config.toml
num_hidden_layers = 10
hidden_size = 64
num_attention_heads = 2
num_key_value_heads = 1
head_dim = 64
intermediate_size = 192
vocab_size = 727
hidden_act = "reglu"
norm = "layernorm"
norm_place = "pre"
norm_eps = 1e-06
positions = "rope"
rope_theta = 6080.0
rope_fraction = 1.0
qk_norm = true
attn_scale = 0.125
bias = "none"
tie_word_embeddings = true
parallel_block = false
init = "normal"
init_std_qkv = 0.0535
init_std_o = 0.0
init_std_up = 0.0535
init_std_down = 0.0
optimizer = "soap_variant"
learning_rate = 0.00902
beta1 = 0.95
beta2 = 0.95
weight_decay = 0.021
lr_head = 0.00816
warmup_steps = 57
schedule = "wsd"
decay_fraction = 0.695
decay_shape = "sqrt"
final_lr_fraction = 0.0
batch_tokens = [8192, 16384, 24576]
max_seq_len = 1024
doc_mask = true
train_tokens = 87330000
max_steps = 5924
dataset = "wikipedia_en"
Each number is 200 + 40 x the weight over its row's rms, rounded and kept within 0 to 999. Layers, rows and columns count from 0. The size before them is the row's rms in percent of the matrix's.

# gate: layer 5 MLP gate, 192x64, rms 0.554, rows 65-131, columns 32-63
# up: layer 5 MLP up, 192x64, rms 0.608, rows 65-131, columns 32-63
# down: layer 5 MLP down (transposed), 192x64, rms 0.563, rows 65-130, columns 32-63
gate65,102,193,134,225,245,250,180,180,216,137,172,276,227,188,204,216,195,221,235,242,162,199,275,193,219,213,141,206,209,228,264,194,261
up65,101,156,162,172,189,160,176,234,283,165,208,207,202,257,235,200,196,163,134,178,248,186,223,227,142,220,209,202,154,223,202,111,220
down65,097,202,162,246,188,150,162,202,126,200,195,259,223,156,264,237,201,288,202,189,239,150,212,235,226,176,280,222,179,251,187,265,225
gate66,103,251,244,156,205,250,131,212,194,198,176,136,149,304,231,250,190,197,154,170,217,216,213,217,160,178,195,93,239,234,210,240,190
up66,105,251,163,182,210,93,162,197,272,182,208,172,212,264,180,219,177,229,148,225,266,225,267,205,163,199,165,196,265,201,220,192,171
down66,105,147,172,224,161,140,245,167,192,208,182,248,168,242,165,192,165,188,181,217,225,183,126,142,230,180,202,109,218,172,238,157,243
gate67,104,202,236,191,182,178,254,226,255,181,113,215,225,234,177,214,177,268,108,181,118,177,172,233,191,197,212,194,163,232,168,232,115
up67,135,170,200,205,189,210,201,219,207,150,185,248,220,198,138,187,168,174,190,168,184,216,192,208,160,275,206,167,253,219,250,219,176
down67,125,195,194,151,225,261,304,246,234,219,186,188,160,190,233,169,137,213,167,207,116,145,250,215,156,133,224,219,165,252,208,231,154
gate68,105,190,267,186,211,164,228,126,253,168,234,180,197,252,206,174,217,231,287,229,148,157,218,134,225,176,166,172,139,198,195,243,159
up68,092,195,253,150,131,229,194,144,154,246,181,244,224,201,311,235,108,195,210,222,244,127,180,203,206,220,209,227,158,199,161,162,174
down68,094,263,195,182,190,192,253,176,237,197,184,131,229,220,199,159,186,155,184,223,285,223,215,176,225,156,164,182,211,197,194,173,232
gate69,101,284,274,125,184,173,207,206,119,158,175,234,169,213,131,241,177,214,154,305,248,142,216,208,196,213,169,202,217,205,255,284,152
up69,105,146,214,116,227,183,231,222,245,214,128,88,241,206,196,181,184,191,222,164,156,111,142,247,132,176,310,201,186,161,196,228,200
down69,115,199,176,218,201,189,227,233,180,228,185,130,184,186,156,200,181,155,231,168,213,220,166,199,198,188,131,184,227,189,294,214,191
gate70,099,147,169,191,204,260,187,143,219,196,195,194,167,197,195,280,224,281,254,177,176,223,172,193,252,153,179,177,208,268,167,265,238
up70,103,220,260,199,197,128,187,239,165,155,230,214,186,190,121,116,162,148,242,237,212,208,211,199,161,265,224,282,169,181,257,182,168
down70,096,136,190,189,172,171,150,142,210,167,213,220,196,230,264,147,244,163,199,161,241,148,210,194,268,241,228,145,185,213,201,230,210
gate71,100,206,226,173,204,165,133,220,186,66,158,237,223,249,231,214,202,216,219,210,208,187,161,176,143,211,191,166,198,194,182,192,258
up71,096,260,160,193,286,202,172,149,196,110,138,188,185,185,230,181,169,236,201,213,212,222,131,198,108,160,187,188,212,216,170,169,292
down71,095,234,172,161,234,128,205,224,229,181,249,163,154,173,113,141,258,211,223,175,197,260,168,242,236,181,226,155,142,206,247,160,189
gate72,103,198,200,228,126,195,229,202,162,144,189,217,173,209,225,297,140,242,143,134,187,159,194,247,196,222,97,148,222,232,175,247,174
up72,095,276,144,258,258,204,217,208,228,161,195,194,168,209,235,123,219,267,287,146,148,216,219,222,151,214,207,160,125,181,156,183,225
down72,094,193,160,197,181,243,264,277,231,217,227,151,203,214,219,220,175,177,149,217,194,211,226,181,204,152,104,178,203,216,193,227,207
gate73,097,180,219,246,172,171,89,123,280,160,167,243,215,239,183,201,200,261,232,177,228,136,165,168,183,181,199,192,217,168,236,165,227
up73,095,201,172,132,243,228,212,294,141,230,157,185,228,240,152,206,245,206,235,239,213,128,171,213,219,211,178,251,169,208,153,248,191
down73,093,210,178,183,249,195,172,228,259,257,240,267,199,176,235,160,216,233,154,99,158,213,240,244,189,164,174,144,117,192,229,146,257
gate74,101,218,213,204,225,224,202,163,223,216,235,219,238,253,176,152,190,189,253,260,257,215,240,234,166,247,202,164,179,184,182,238,190
up74,101,198,171,268,122,160,203,217,184,212,211,173,200,218,228,216,285,225,279,225,225,293,210,230,192,146,207,151,178,188,140,185,205
down74,108,273,237,219,205,156,293,155,222,182,242,176,193,153,180,157,206,242,262,215,215,213,190,170,198,239,200,207,188,179,160,216,156
gate75,101,212,151,173,182,193,182,209,119,178,234,170,131,212,245,119,208,259,176,181,209,212,175,211,298,201,230,177,207,262,164,216,229
up75,094,206,152,167,187,120,193,161,157,185,199,95,197,231,165,135,237,183,227,214,235,221,141,213,245,174,249,204,229,162,220,148,191
down75,103,204,165,211,197,189,238,228,182,172,223,239,146,235,188,162,207,256,158,266,219,109,226,215,250,191,202,140,81,224,180,203,219
gate76,097,194,244,183,193,164,161,185,232,122,187,251,79,256,183,181,274,205,144,205,183,219,151,251,220,218,196,198,207,146,153,110,218
up76,086,252,234,165,136,148,229,233,106,272,238,243,201,240,182,162,161,171,215,203,226,212,142,207,200,234,248,196,227,148,296,195,183
down76,098,162,154,283,241,181,202,239,203,238,240,182,223,189,197,167,168,252,143,193,215,173,199,185,188,161,111,213,196,144,166,245,210
gate77,086,177,230,194,153,135,206,233,224,179,204,302,254,217,263,164,147,241,285,223,255,178,165,202,181,223,225,185,151,136,245,169,214
up77,090,200,185,219,177,141,208,252,244,186,199,342,222,215,280,155,173,169,184,265,252,189,188,169,232,195,126,215,182,135,215,194,195
down77,085,102,233,209,251,208,212,168,222,243,175,183,232,146,230,161,181,138,137,117,199,143,124,208,218,264,177,184,164,157,239,198,120
gate78,108,197,125,218,218,173,156,204,191,169,173,262,210,164,201,232,142,242,265,300,176,200,285,189,198,172,231,182,254,252,235,138,267
up78,124,213,220,178,198,220,218,221,197,218,222,246,209,181,140,264,193,208,163,270,212,190,201,107,223,201,214,77,213,172,135,217,271
down78,113,241,290,237,270,202,153,168,258,215,232,204,228,185,207,86,157,170,259,182,244,198,177,167,148,184,235,199,222,224,135,263,183
gate79,099,192,213,216,175,199,177,258,200,174,184,240,224,208,263,218,181,229,149,145,182,218,285,253,186,159,243,216,168,174,116,261,121
up79,088,250,142,255,161,119,147,247,233,218,201,178,200,190,188,168,239,203,180,233,201,171,200,174,182,138,201,207,146,150,252,153,210
down79,099,183,185,203,192,273,119,176,201,190,133,209,196,213,195,211,157,260,254,170,175,210,105,202,225,210,197,160,183,165,163,205,191
gate80,110,150,178,126,232,171,197,225,157,175,128,245,246,160,134,200,190,188,167,223,220,155,178,182,177,243,171,149,224,213,271,260,191
up80,118,252,207,216,240,219,193,160,169,250,195,232,206,121,166,171,124,177,172,265,198,131,170,140,194,189,202,191,272,211,220,219,155
down80,117,207,152,240,201,160,168,262,170,233,178,171,165,190,203,180,203,217,249,157,154,236,235,191,100,171,148,288,157,201,252,211,238
gate81,099,186,189,185,226,175,213,223,200,192,255,230,166,113,178,224,241,310,180,159,194,210,209,175,205,219,220,223,168,148,209,260,133
up81,099,170,176,192,252,239,184,228,219,227,229,213,180,186,189,220,189,271,122,126,205,229,253,218,203,234,181,215,255,180,136,178,175
down81,097,226,193,283,265,146,189,141,249,183,209,194,161,209,137,156,244,160,143,203,177,177,271,157,150,206,155,201,220,200,235,204,241
gate82,107,157,159,97,255,181,198,239,165,195,174,202,205,219,122,267,169,178,175,180,163,166,112,214,193,257,215,226,225,214,246,233,101
up82,105,258,269,232,209,187,230,138,229,213,246,192,289,163,286,143,207,200,234,181,167,209,194,123,263,202,183,241,190,238,131,185,189
down82,109,176,195,182,144,190,157,221,167,219,253,233,220,164,256,253,210,212,229,171,263,205,228,283,255,151,201,227,190,231,119,155,182
gate83,107,174,156,136,143,194,175,264,167,192,238,200,225,239,193,201,192,206,96,189,181,202,221,162,216,149,135,213,179,183,205,264,214
up83,109,197,158,193,209,219,198,161,228,189,139,162,254,256,200,201,192,176,255,219,220,261,239,135,195,145,155,261,190,267,246,247,226
down83,105,196,236,162,176,143,195,201,215,217,187,192,212,247,110,265,195,138,226,193,263,218,207,226,189,129,177,256,292,181,208,173,260
gate84,088,160,236,173,167,185,189,198,183,225,193,223,232,178,128,185,196,236,212,167,176,291,243,137,179,224,161,198,268,194,254,266,207
up84,088,154,224,212,258,220,208,82,219,158,225,104,202,166,200,185,197,215,255,167,157,217,196,237,229,154,182,154,225,140,200,191,216
down84,092,176,137,199,232,197,265,130,138,138,165,219,204,234,243,178,243,139,147,214,206,205,170,280,163,224,250,194,213,304,241,149,233
gate85,096,173,220,156,182,188,205,162,126,147,197,227,185,157,243,209,161,202,180,272,259,124,151,166,224,282,160,199,250,210,189,329,186
up85,112,190,252,116,162,147,234,178,107,170,280,187,195,138,252,193,211,228,209,223,165,179,135,266,204,234,163,202,234,171,177,257,197
down85,109,201,212,215,207,132,240,249,188,272,181,223,196,191,213,200,222,153,136,226,210,203,220,131,209,194,223,130,197,240,226,259,184
gate86,099,150,161,58,212,158,186,211,213,247,174,195,162,198,189,205,139,249,200,192,187,198,151,177,223,256,246,189,272,148,232,256,127
up86,096,311,229,271,173,267,246,167,207,206,145,217,234,245,283,207,228,150,175,234,224,212,212,219,177,230,223,191,198,186,133,236,293
down86,095,156,178,226,191,196,268,228,155,162,221,210,218,188,137,169,188,220,175,225,235,193,128,223,208,225,174,249,213,185,206,186,184
gate87,097,197,155,213,193,186,220,231,251,208,197,284,168,187,210,222,220,215,170,296,129,201,301,246,210,157,153,176,252,164,160,124,152
up87,089,183,204,148,263,183,237,239,260,177,219,106,245,218,213,247,226,212,245,209,215,200,156,157,175,208,198,279,235,204,264,258,162
down87,092,238,188,236,149,244,199,233,216,128,200,267,168,206,173,240,219,267,204,142,172,146,111,153,265,205,217,176,202,244,197,174,253
gate88,096,215,168,164,146,258,187,276,138,229,176,233,217,215,183,243,191,211,136,224,181,178,197,246,247,152,224,220,191,213,214,212,233
up88,088,166,152,188,192,177,187,213,202,111,218,99,178,242,241,217,306,214,190,195,206,170,184,128,243,132,171,183,162,177,205,251,252
down88,086,221,139,222,179,173,224,206,191,120,213,206,194,248,105,196,190,159,209,166,146,214,208,146,203,174,199,257,206,249,282,169,180
gate89,102,186,200,166,127,163,254,211,224,171,269,231,124,163,157,280,193,219,161,181,258,154,195,201,113,153,195,274,158,182,252,263,213
up89,108,228,163,128,148,217,216,212,154,238,182,241,195,139,200,136,155,157,176,225,248,217,288,204,185,106,240,184,264,145,231,235,297
down89,099,241,265,177,181,163,205,209,253,202,284,246,272,172,252,258,234,214,266,168,201,277,230,180,165,188,143,276,138,208,175,169,160
gate90,096,218,175,128,249,161,188,217,172,168,196,213,115,191,246,299,182,190,140,292,192,133,182,143,241,230,246,156,230,238,197,210,272
up90,090,263,81,205,239,126,170,187,186,194,163,197,200,227,239,142,260,158,214,199,143,214,185,135,204,219,228,199,198,251,119,180,203
down90,096,172,209,190,239,148,289,236,173,163,214,208,190,256,242,226,215,203,118,119,125,193,242,149,228,169,192,285,150,218,251,141,224
gate91,110,159,198,154,188,198,189,198,160,139,188,138,174,162,241,210,224,238,272,241,242,169,226,197,228,233,179,137,192,227,200,265,149
up91,123,156,227,232,189,253,225,206,223,187,204,203,217,202,182,157,243,184,190,212,229,125,199,176,130,258,138,220,269,139,214,273,190
down91,122,198,184,173,205,125,186,233,205,266,51,193,143,266,208,177,129,209,171,228,171,197,166,209,253,183,221,207,159,211,218,248,155
gate92,100,161,187,188,141,240,162,216,167,225,176,240,183,283,227,180,162,215,259,183,130,252,221,142,228,239,258,181,191,201,233,178,138
up92,091,162,185,266,144,236,227,189,169,234,258,161,138,178,208,210,174,266,202,193,210,168,141,201,157,208,263,183,240,220,241,205,209
down92,095,238,237,141,184,185,217,288,298,215,114,170,270,206,232,266,183,212,170,133,131,186,161,176,221,181,133,210,186,204,183,206,173
gate93,091,234,148,165,232,174,200,274,213,226,218,199,164,244,126,230,195,204,278,216,177,167,133,268,227,141,144,235,148,199,167,194,188
up93,091,188,208,215,341,225,154,160,205,193,221,214,172,180,87,297,218,161,255,184,240,156,227,260,226,171,94,249,197,240,232,222,191
down93,095,227,190,232,234,227,195,185,178,247,242,158,190,152,175,181,176,209,238,223,278,244,218,183,203,178,176,264,203,130,170,254,144
gate94,107,162,180,144,219,189,149,170,217,208,283,232,258,148,238,169,217,222,203,218,207,185,202,207,178,209,215,166,246,195,253,168,204
up94,092,266,193,215,154,176,154,180,211,214,168,313,205,214,116,219,190,167,182,162,238,167,185,230,188,268,138,197,221,168,190,187,227
down94,100,167,226,190,171,255,257,187,239,199,238,184,162,261,192,220,201,101,219,177,219,201,177,180,164,181,227,176,276,176,190,201,250
gate95,105,193,218,184,253,170,203,244,166,168,236,244,241,213,211,262,143,266,211,184,288,147,228,264,237,192,147,162,155,119,261,147,201
up95,102,175,164,136,246,276,223,163,218,102,160,266,187,227,252,266,163,244,196,136,230,145,204,222,261,222,149,127,122,170,185,212,170
down95,103,207,185,196,173,215,200,208,233,183,280,177,260,193,242,155,222,193,166,182,271,236,175,190,208,207,163,162,149,131,200,188,291
gate96,092,208,225,196,145,203,191,223,223,170,232,147,244,267,151,167,195,178,134,232,121,215,183,250,207,209,256,161,240,180,185,191,222
up96,101,168,209,166,182,154,256,146,179,192,171,251,185,140,163,188,187,227,279,190,272,195,182,245,211,188,186,237,192,257,207,238,141
down96,098,224,206,203,132,229,233,192,220,182,170,195,265,198,179,228,256,133,106,164,198,269,173,168,152,199,173,288,264,148,188,167,252
gate97,103,167,244,163,124,177,181,267,187,112,143,274,245,253,167,190,175,220,153,247,229,186,268,246,193,247,154,195,252,237,132,199,212
up97,103,288,231,146,157,261,178,232,278,270,220,243,125,242,225,212,222,239,222,194,191,181,227,191,202,213,184,169,176,149,220,212,180
down97,104,206,241,194,135,233,127,255,213,217,164,166,167,192,179,198,129,181,243,143,168,168,231,165,274,232,233,205,244,209,194,247,217
gate98,098,199,214,129,191,278,245,172,200,206,242,217,163,216,153,182,111,206,186,185,180,195,230,222,211,140,200,228,212,170,139,243,211
up98,093,184,180,262,186,172,168,185,222,216,120,202,237,259,212,192,216,165,214,266,206,185,163,261,222,169,167,189,186,211,189,226,147
down98,098,134,214,199,151,185,216,245,108,159,160,182,103,226,182,176,237,255,188,187,278,176,164,233,210,220,147,188,221,207,229,211,272
gate99,107,250,237,212,156,253,171,219,212,228,200,245,198,245,302,143,221,255,260,201,235,175,227,245,215,182,252,202,202,256,166,183,246
up99,100,186,170,192,140,217,173,189,186,167,221,230,223,204,143,239,218,239,184,151,202,175,209,119,196,245,181,180,191,251,154,199,233
down99,098,238,215,173,200,209,214,169,209,257,216,264,182,111,189,255,175,213,151,158,165,234,322,163,137,189,161,247,178,210,252,197,253
gate100,095,235,193,210,220,200,236,219,182,174,208,189,161,182,285,149,193,262,213,235,155,180,244,219,255,158,194,226,177,208,197,287,209
up100,093,212,234,220,231,215,260,212,220,195,219,182,195,186,277,120,224,209,191,157,186,173,195,225,215,125,190,241,211,204,176,252,206
down100,098,250,216,235,191,222,175,195,230,179,250,185,184,229,225,191,179,236,138,214,213,202,184,175,251,254,183,197,195,148,156,256,257
gate101,090,181,116,190,234,211,169,193,257,200,232,85,191,169,251,240,212,249,192,216,144,240,203,280,187,177,220,229,141,188,196,198,243
up101,095,190,151,206,179,173,164,164,201,303,212,192,172,239,236,193,224,183,197,190,141,228,199,220,148,168,200,188,219,252,230,260,196
down101,102,178,245,184,238,201,197,189,160,227,221,250,222,245,175,223,161,329,174,310,169,252,205,174,169,178,206,224,119,212,230,249,207
gate102,093,189,187,157,179,166,204,248,210,197,228,225,229,206,190,199,124,167,228,206,209,155,246,223,243,266,224,187,196,298,236,221,174
up102,078,207,213,269,199,151,175,212,132,173,196,152,199,186,223,238,220,228,229,165,205,208,187,187,183,168,144,233,189,204,199,211,163
down102,079,163,154,185,208,110,137,205,159,189,226,279,181,178,147,211,163,206,165,200,153,193,213,217,214,293,299,189,195,241,203,223,191
gate103,103,156,171,197,192,200,219,198,201,153,251,206,200,214,131,229,209,232,207,203,248,252,149,204,196,215,196,205,177,237,183,217,218
up103,102,272,174,203,152,216,178,126,164,257,175,215,174,146,312,191,203,169,216,264,221,250,245,155,181,217,169,143,232,161,257,186,214
down103,100,207,224,138,193,158,240,215,118,190,144,274,230,127,190,189,215,170,157,159,110,182,249,285,226,226,165,192,178,197,173,242,222
gate104,098,159,205,166,185,236,180,229,205,123,235,215,168,245,218,282,239,187,173,175,213,154,140,199,259,155,117,250,165,227,182,205,208
up104,100,192,258,212,178,128,170,165,269,238,218,281,197,152,170,297,241,193,170,233,188,168,154,165,283,145,141,244,184,188,202,161,138
down104,101,200,167,243,239,238,174,201,159,207,222,245,276,178,261,184,279,127,181,205,245,211,227,177,216,335,202,249,181,138,152,173,193
gate105,102,160,274,222,237,195,172,150,238,161,275,134,99,186,197,256,192,248,215,250,149,204,199,238,174,190,193,211,208,184,141,266,122
up105,111,211,213,183,157,212,220,252,135,218,154,209,313,257,156,212,185,185,217,142,286,182,190,202,232,181,142,245,181,215,262,215,273
down105,099,159,228,304,196,200,235,217,132,215,245,223,253,220,280,238,217,219,159,220,184,192,235,246,207,214,220,172,242,219,228,218,283
gate106,107,188,205,189,210,204,264,209,238,107,246,187,259,147,234,148,182,219,241,152,313,184,236,230,211,204,188,186,140,173,205,155,217
up106,109,201,124,235,198,246,217,244,231,215,204,196,134,171,149,141,267,235,223,186,223,241,244,192,208,245,225,228,219,203,213,218,198
down106,100,185,233,233,203,264,157,222,213,174,239,222,141,206,159,237,193,223,179,247,91,162,188,188,199,219,270,207,252,174,209,200,201
gate107,100,231,183,192,238,340,157,200,155,270,182,205,200,192,212,158,260,203,132,176,219,173,221,208,211,219,158,103,265,177,235,202,277
up107,096,181,137,235,227,169,311,160,140,226,253,212,241,207,187,190,223,201,189,209,182,274,206,298,229,161,226,191,136,249,219,141,151
down107,097,199,205,164,191,225,222,168,217,252,131,212,227,212,240,249,134,216,186,249,181,165,195,210,127,161,210,181,219,157,203,238,193
gate108,111,175,174,148,134,247,201,144,208,168,192,244,224,236,230,173,187,224,228,191,231,186,257,209,253,175,196,179,122,229,174,304,234
up108,116,172,280,155,217,179,147,313,114,208,214,135,247,154,218,240,155,187,195,187,193,149,136,199,201,219,180,185,192,278,276,189,197
down108,102,119,201,218,258,257,219,198,146,195,175,216,291,154,207,186,224,149,245,200,176,145,184,246,139,188,191,228,236,133,184,207,228
gate109,095,160,213,161,230,287,242,230,240,178,218,174,166,179,231,186,216,202,244,194,123,158,251,211,207,165,175,222,195,249,199,238,218
up109,090,180,149,267,215,191,148,120,177,221,190,189,177,212,269,219,113,215,189,284,215,222,144,169,190,293,218,179,224,223,186,204,187
down109,095,215,208,226,154,224,166,180,160,210,249,174,191,190,205,165,256,131,203,152,181,194,183,219,149,226,208,229,200,150,154,195,311
gate110,100,193,183,231,226,147,186,217,159,155,202,221,168,168,209,178,147,196,166,291,129,243,209,162,254,234,259,200,155,196,115,212,153
up110,097,165,215,205,245,181,215,151,203,197,210,209,150,167,216,194,143,191,203,186,193,157,205,230,199,183,213,253,243,201,194,225,233
down110,100,201,178,236,156,257,218,177,149,199,210,181,177,198,185,212,136,162,188,267,217,234,188,259,192,193,165,185,239,193,166,287,216
gate111,087,138,222,169,228,198,156,233,177,123,222,141,193,216,195,229,185,262,177,187,258,237,233,172,252,207,210,210,178,181,167,250,191
up111,090,243,180,179,184,190,200,151,201,222,210,254,172,172,236,185,196,206,213,178,285,124,302,200,215,210,185,184,181,294,156,207,196
down111,087,213,166,184,188,221,289,224,178,185,239,145,175,197,198,200,201,154,202,215,144,218,190,179,176,133,127,227,146,129,228,172,241
gate112,101,231,157,210,263,254,175,148,175,250,207,234,216,230,234,203,253,213,222,214,183,200,192,177,133,160,262,230,201,108,196,230,190
up112,096,162,214,199,203,304,251,174,137,146,188,121,220,169,174,226,174,206,204,207,268,170,285,224,264,215,211,267,166,192,155,160,208
down112,104,206,215,204,227,135,197,205,104,189,161,168,172,157,207,221,249,271,129,214,87,187,157,254,218,197,255,257,193,165,173,214,121
gate113,108,210,193,52,160,214,166,219,194,173,164,197,213,268,218,257,227,220,174,199,144,199,209,227,222,250,258,206,230,77,160,194,198
up113,124,101,252,187,243,249,195,142,203,192,156,282,250,172,213,181,193,168,205,162,178,189,208,203,183,209,151,222,117,214,238,232,176
down113,123,168,181,221,144,164,191,207,157,185,248,264,187,276,216,198,185,159,168,137,255,185,219,129,181,185,291,148,239,235,220,211,220
gate114,089,177,236,217,174,272,178,162,142,219,188,221,150,259,151,194,219,198,237,190,204,187,122,164,177,203,194,199,193,109,153,200,186
up114,082,203,150,151,164,73,242,276,210,225,205,183,165,270,257,241,150,147,280,195,240,221,258,258,254,162,208,223,184,207,209,149,198
down114,088,266,172,127,161,185,180,195,160,229,221,181,204,157,260,206,224,222,182,193,232,130,126,219,155,247,202,197,188,210,167,335,194
gate115,109,162,214,180,209,225,185,198,219,118,238,197,178,179,132,131,167,147,186,137,191,175,216,259,254,191,209,277,203,249,245,253,226
up115,113,170,147,262,216,171,201,206,229,290,198,253,177,211,290,181,151,242,251,198,259,202,117,204,163,201,201,196,202,195,198,194,217
down115,111,260,190,179,123,183,167,197,182,270,136,177,178,192,204,161,246,179,157,158,203,189,217,188,156,257,194,246,223,281,217,186,226
gate116,094,186,196,139,176,210,247,155,203,183,285,153,168,189,191,235,156,197,255,249,242,177,228,242,266,204,185,183,189,253,187,194,202
up116,089,138,240,199,162,251,148,145,224,163,245,201,217,201,210,207,238,122,231,159,236,211,269,165,133,147,172,142,183,156,185,277,201
down116,092,231,240,248,216,124,215,259,175,196,199,224,126,162,163,165,228,191,182,167,222,226,213,172,205,226,176,176,277,195,118,252,235
gate117,106,214,225,203,198,195,224,116,180,191,193,156,145,205,201,204,228,230,214,205,150,199,248,254,240,103,130,199,188,198,221,242,211
up117,099,224,215,224,175,200,212,169,232,229,300,167,185,189,144,248,224,216,191,114,180,163,142,201,142,220,217,211,222,195,223,240,157
down117,102,118,130,201,183,176,163,219,213,105,168,206,207,189,188,205,170,215,169,214,226,202,161,196,240,141,229,223,203,162,169,146,289
gate118,103,188,183,198,156,206,264,178,160,183,126,175,163,191,182,183,224,186,194,167,235,234,200,277,236,203,169,206,185,205,240,254,285
up118,109,215,141,193,157,221,161,276,178,197,225,231,126,262,182,201,228,201,183,229,198,180,230,121,180,213,228,154,213,246,232,180,167
down118,102,123,149,183,205,173,188,253,170,223,231,251,178,204,214,170,228,179,210,147,201,131,219,186,254,211,292,175,242,180,133,219,213
gate119,108,135,238,234,237,210,193,176,258,198,248,186,214,190,256,173,264,223,100,215,158,136,201,156,230,215,245,220,175,259,175,314,240
up119,106,154,210,216,242,262,186,153,165,250,175,232,235,227,212,188,169,186,137,237,227,173,237,142,220,248,219,281,190,229,248,240,299
down119,104,187,275,205,258,148,177,210,161,196,232,166,210,205,208,194,177,154,177,199,231,202,147,191,199,136,194,245,237,201,311,205,227
gate120,099,249,184,201,159,218,175,211,182,228,267,284,200,216,92,170,159,200,164,161,227,189,202,239,220,201,229,224,198,121,196,188,226
up120,099,264,143,229,221,209,213,230,221,181,178,170,253,209,216,142,272,179,200,150,224,230,158,175,250,231,214,234,233,145,220,213,175
down120,101,218,117,176,224,180,170,231,229,197,282,202,159,193,138,217,186,210,179,209,223,183,119,242,293,194,129,232,140,159,200,226,225
gate121,111,189,179,84,215,211,132,238,200,192,138,214,142,172,204,177,133,228,203,226,179,133,238,192,213,154,200,177,263,160,165,169,270
up121,112,180,256,243,173,244,313,126,195,187,219,170,221,171,194,244,234,144,179,193,236,234,167,172,193,261,171,220,141,235,263,228,137
down121,105,127,180,178,211,235,260,277,205,192,188,180,163,239,202,229,225,230,254,170,180,188,165,190,170,212,219,197,248,220,237,224,179
gate122,094,233,186,132,165,275,231,161,179,204,219,175,246,176,172,145,203,193,205,314,201,181,150,157,232,202,250,189,187,123,202,147,201
up122,090,174,184,142,102,241,187,191,157,266,208,250,236,274,224,163,169,161,143,266,162,153,195,212,154,237,210,175,229,157,275,178,185
down122,097,242,171,204,260,180,198,144,135,227,210,183,161,202,174,168,227,139,157,242,235,194,153,179,198,186,277,192,235,141,205,162,269
gate123,107,219,151,177,148,156,184,126,155,188,209,244,199,203,202,211,149,252,208,171,235,164,252,184,170,236,183,198,253,152,232,141,173
up123,105,231,123,162,195,183,207,171,159,151,206,215,200,194,242,173,147,230,208,194,267,165,201,196,175,257,150,181,200,165,182,152,211
down123,096,229,207,165,188,175,200,210,172,200,216,140,193,211,206,142,199,163,199,178,239,210,257,196,236,186,125,163,185,249,175,193,275
gate124,102,154,174,128,220,212,207,219,207,198,185,162,153,159,244,223,173,192,246,227,211,130,210,201,293,218,190,189,246,236,202,203,178
up124,094,155,150,123,205,218,193,274,200,217,156,185,179,155,228,233,171,208,207,235,220,111,245,199,289,166,190,183,298,205,220,214,172
down124,093,245,193,214,216,192,174,106,219,223,252,308,218,263,211,167,190,225,151,256,226,230,273,146,191,249,231,216,155,171,205,226,160
gate125,102,273,165,103,168,172,202,216,163,246,173,260,191,207,199,164,209,214,165,242,203,159,251,199,137,202,196,202,185,219,304,192,218
up125,094,162,245,292,247,200,175,234,198,243,208,134,156,246,173,161,187,238,179,270,217,221,221,224,252,178,184,167,222,165,184,259,170
down125,100,195,127,205,191,232,231,209,207,197,287,201,194,179,197,240,165,183,213,166,186,156,240,137,235,174,175,169,211,115,132,159,183
gate126,095,220,148,186,210,186,128,119,246,235,199,272,163,225,214,237,182,221,259,214,176,177,158,251,210,211,159,233,191,154,288,155,159
up126,094,208,151,200,254,222,168,235,184,208,165,163,206,187,241,181,203,218,255,128,228,216,182,219,186,152,238,279,289,182,91,177,179
down126,098,136,171,239,150,198,223,251,228,278,239,206,195,271,189,218,217,117,223,173,197,200,159,198,208,261,241,200,274,220,236,227,240
gate127,100,172,186,210,166,196,183,198,213,167,252,144,203,187,268,175,215,178,163,242,176,271,206,222,201,264,223,236,237,221,171,220,188
up127,088,264,250,222,259,176,244,222,186,225,206,167,210,162,187,222,184,184,230,136,216,115,127,188,247,170,187,169,115,207,180,271,234
down127,088,165,194,244,170,146,247,244,144,252,228,254,250,227,186,222,178,201,208,169,245,149,170,183,173,285,221,157,244,222,251,237,173
gate128,054,178,183,156,218,153,219,200,118,148,279,200,176,131,194,188,169,228,199,185,78,198,219,227,195,189,188,175,201,174,196,187,223
up128,041,216,187,187,245,214,244,94,245,139,234,233,228,127,217,221,79,214,225,215,219,186,228,194,243,176,163,236,206,177,228,199,221
down128,055,211,215,174,132,189,129,198,182,134,190,181,236,205,230,233,213,202,203,234,175,126,252,222,205,211,226,210,158,170,230,206,223
gate129,116,213,156,214,164,225,207,253,146,172,211,204,225,269,214,203,209,189,127,183,188,191,265,249,205,212,226,124,197,211,281,237,193
up129,120,171,184,163,247,214,229,210,215,159,153,199,181,170,179,226,159,164,242,135,85,237,182,139,219,214,246,200,195,204,188,196,195
down129,121,217,173,157,174,214,172,135,267,176,254,169,185,202,187,187,153,193,256,258,189,152,186,99,213,149,230,139,189,297,170,172,178
gate130,096,129,171,184,149,194,253,177,211,150,153,154,260,180,210,232,187,250,265,263,143,229,255,125,135,252,185,205,185,236,193,221,246
up130,092,302,124,159,159,167,264,212,177,181,110,145,206,178,212,191,153,218,225,234,198,192,274,192,141,221,184,194,211,193,156,284,187
down130,104,159,139,204,140,191,178,184,209,198,107,95,277,219,189,160,243,159,254,160,197,187,234,234,209,226,128,245,148,202,203,198,221
gate131,093,124,221,162,217,240,171,147,178,259,203,189,188,227,216,170,209,184,251,290,197,160,172,197,196,222,129,279,206,228,167,163,208
up131,100,152,157,178,254,204,236,241,151,183,269,126,138,209,207,168,167,156,180,188,167,191,262,153,147,221,262,213,242,209,239,161,223